{
  "n_head": 3,
  "vocab_size": 4284,
  "activation": "swiglu",
  "norm_place": "pre",
  "qk_norm": false,
  "attn_scale": 0.177,
  "bias": "qkv",
  "init": "uniform",
  "lr_mult_down": 1.5,
  "warmup_steps": 200,
  "schedule": "wsd",
  "batch_tokens": 32768,
  "dataset": "wikipedia_en"
}
Each number is 128 + 24 x the weight over its row's rms, rounded and kept within 0 to 255. Layers, rows and columns count from 0. Numbers have three digits each. The size before them is the row's rms in percent of the matrix's.

# layer 6 MLP down, 96x256, rms 0.129, rows 51-95, columns 64-127
100:087145085165120192068141138145152139111164150137151147126148100141106135136118147146116163092139095145141153143103167154099161128116116115140138146132133095177086129119145132117123187151143103
098:125140154081166080094135135098138165098103129145135111144121113154091103078168131117126131122175140074131128164107109141091160073119156084141113164134139148149118097151154114138180134135179126
093:170101157147127104100129155088134118124125117148169117135096132125141093187100150145145141136120128158143115119101149094137137082137152149128129121109073147087156166156106104152156074069149155
099:146119150096151116108124143097150143140087151108089099156165181140123141116108101145102111129144165078100113116109136144156141110096152147125113156136164116101129143073120125109170132155134155
103:152091127084123102114186169059145102173118118149138116130163098117116082087136123120136141083160123123132106107123172134178142112112173140097098119124142180134190103118157129134151139120144118
103:166086131131120124112107152153125115130125116136133162129116146142114113184107121118090118125150137114159158110094117128077152163102110106122130145119152168113124128140103139117117070157111165
103:098148123134139122151158107140129114155162110108139108146120143063129143114126151117150123131165139118165107141167134112124144122140141074153107140091076146082101092144159115122108102161172112
094:111158117140102161157129132120128106175100127113074111135131101120139088127137138134136142089119125123116174092112100114142078106123098130098068076154081128131093104136168169113133135132110162
099:116108110109163173097117150135117154126101143098144102126168154068125122153121143109139140110114049114178146137175147171127140107134132141095115108152116101144128127128147107131116157135113192
092:115101126114127115125074144135141117121142136153103085111084118130108178103101115149135133137092115155140107089145107139122123154100061176139156101144117117139139089133155138095133137084123123
099:204148118142141102102129090154126074136106128134155111117105148171169150128126074121154078144171141134130167146114134134140114133150111099143118102113110123093121075157137111130118143167127136
091:147100134121092142111100136089118150112183165126083115153118126146152145171115121105107145140186167143124136129119104116126131178118167108118129104120163108136075139083117121122089103159124116
099:149126102142125158137138127120121105162120095084144122122143136098126135163156136112180119126146123121108120135152092145100127151154164139133140158136094120100139147100134131131060124117138157
101:109126108148185116137123081116146137108125117134122153142111150120142143116160090126099127109158128146114087123134139128105144113122072128159123091134103142104123168136141103116105036139118107
102:103117151180113108138091132182119140121127133171106101131161191123098116163142136103135117144114100128123122139076116127152141132105142122163138109120105163133125086106164115128110114104190111
100:173079114103109146146134124147119107114138117096122147165113122117129131096158127155101155144157146141170124114144103092118122117119108160117123092141112130105151110137109147054100165107098116
096:140107181141087155080109110111154141133153081158140095161132101148117139112145106153123127141140157140159114090142122130126083097116104109108133123103087138135189130122119102109122187166117105
097:095090134119120119116122139116164150126141112158133104106068131086126135166162121191145067156165141082096131083118142134114140088130116102111156132130145086142104149152100120077117129126134144
100:162131128155116138093147142083145100114140093137117147169154091115163143104101138146158119156114161092142162134145106109125109130072107108116145117090108122151126134128099081175133135113160104
105:144088134112153131134135123110145121114095150144143159127129115140129137104157137186136139083112123101145140148150112129138102131140081110160154170142100147145140148119067184157111106094098158
103:147113104158130124135125124108138116180133088122112142114114116136083102091174128085178150083156074125128138121147117091135116128138114110099137119110123125108184125128110176113168151145052102
101:171151115119119097125139089111159124103154145088135157102163155142118127098094127148151185119127166104124142118118101143133165095102141120156107124087133109117152148143127143134114137126127102
102:117131110155090147132117094120156114167180115142162152151129084125110160115132113107136107146120098113131144106153120115134107198139100134123126119100128097088138131164155135165106127120149083
099:147167144118089113142147137114083125122137141120149099149142106115101127067153156188139114132140098147152113085139142110131126125118137125172118165104133133118159137137098098146124104120078151
105:122121134162075159104081135099161081115110127169139113104147107160160141109101109145122074073131143098143127154183101138074106164105134139158102134114122144108123128141107125145116097111135111
097:142139122166116116126128144120100126141102148159120122078073141146133150113087143148135161106082124168138086071093143166148105097139122124150124089136086179115109134157130120142113174101140131
114:129162121100128098153107153138090100113112145128135153123127116128106117111101153096106069134119125122099150125129151124113135151102123103122111137158099131105091151102169137128075148110147152
105:100139139141089145156131104189151105152122105136101153099193125157129121103120128154134127133124147139098142128114175113131168114165128134101084107097142069155126121118099144159101128102108112
103:132112113120164130091118100114145126155074135127133107128129116133100150110126147140148139142122133093124146127121121168102141136120128126167098114110128125146132119117089109122143171142114124
101:129125106089146113139077137104118087128138110134133144136119095176121155083131180130197133125112143110097145120144116098121159112117123057125123162159146143143089132146109122120136079122153140
105:147105155120116127153171121115133105144119128174121156130092156092138141151117192087138119162115126087151132127100155138111135154142084097132175124132104162142125189119143083145089126134153162
098:148097100111156144114121133132143154139176123161106112131122100180106067116095106164098117128121163143144141104126145161148179147143163149121147148142142121113164124100134136156121168119145126
095:091165096110104105122135156106132068155127138117144140149140116124157129128114140074186167165096102129116113116114149096155117111134129128125133137105141171121142116099100140131117122124107146
103:144127122145161099113087117174138124171130117133116107171176100128136115121120113156089157115116088137095126112078157106150094133143108122180153124112124147156120097083122153143145106159154115
101:094117083122111098139141147133170089170103120104131109167179139116139124128138110118128099172120114075130146179094120126111139107179103114148161119093122139112092135139136150126093119137157111
104:118108118119157112079146096084132101177144173093129140102114174106149128122091161146136154133104090132117159128142105105177097140086139102125144104087116081155103093119149131097148119118112085
093:090130102156139138132139149123112145163109143098151099121148108107148102079141133159118148115147150126137130119127136089157137163158121120112190105092082157090087132157152066139084160157106129
097:143108150149092147105146143139126148122104113093076165081145160130124130122139128153146131132174112145142130099149102090114126103113114150181141130106122157118069148142122128101144150115089104
105:150122143130151112136089173118160113177116138144117129145117105118104130087138097143146146113131129136082113168138109096119110121150152118136131127145159126094128137139156125108140137167121133
101:101093158124132155089103093125139118130094129174139134116108146141100141134109158149122128141124113127113119094144148162156120100175108110140129141126128116145112104110135157122108134090113173
108:135127130124133136147126148131118159120147170161113138116195107151116123126098121115125127174102130123156141163141147126140122089177135086117110104105120117118158128098153117157137123146153157
102:084107143093118112125109131162118160120136187135102166171121140167108101145125112181142132103112139129187118130111107125110086124114131091198128105130156143147131110155102141104129124131148141
097:145110157128150137134124072163115113115132109131126141084119131120157109116142135164145150109166128113122157160105117088130173126162134132147118115133139075138111154169141130128114107109112130
092:077163172109099150128116107142104129110123125128104132136145118131117125159169118133132120125134135090136122098122106125133143130166117167100169148122132093112125169143139146102104131128131119
095:111138139139099133131136121111132162108129141163112119112119142141098169162105105084135123106131108102092129135125150128083137164122130118109153137145097116138120125115110154164134103118116170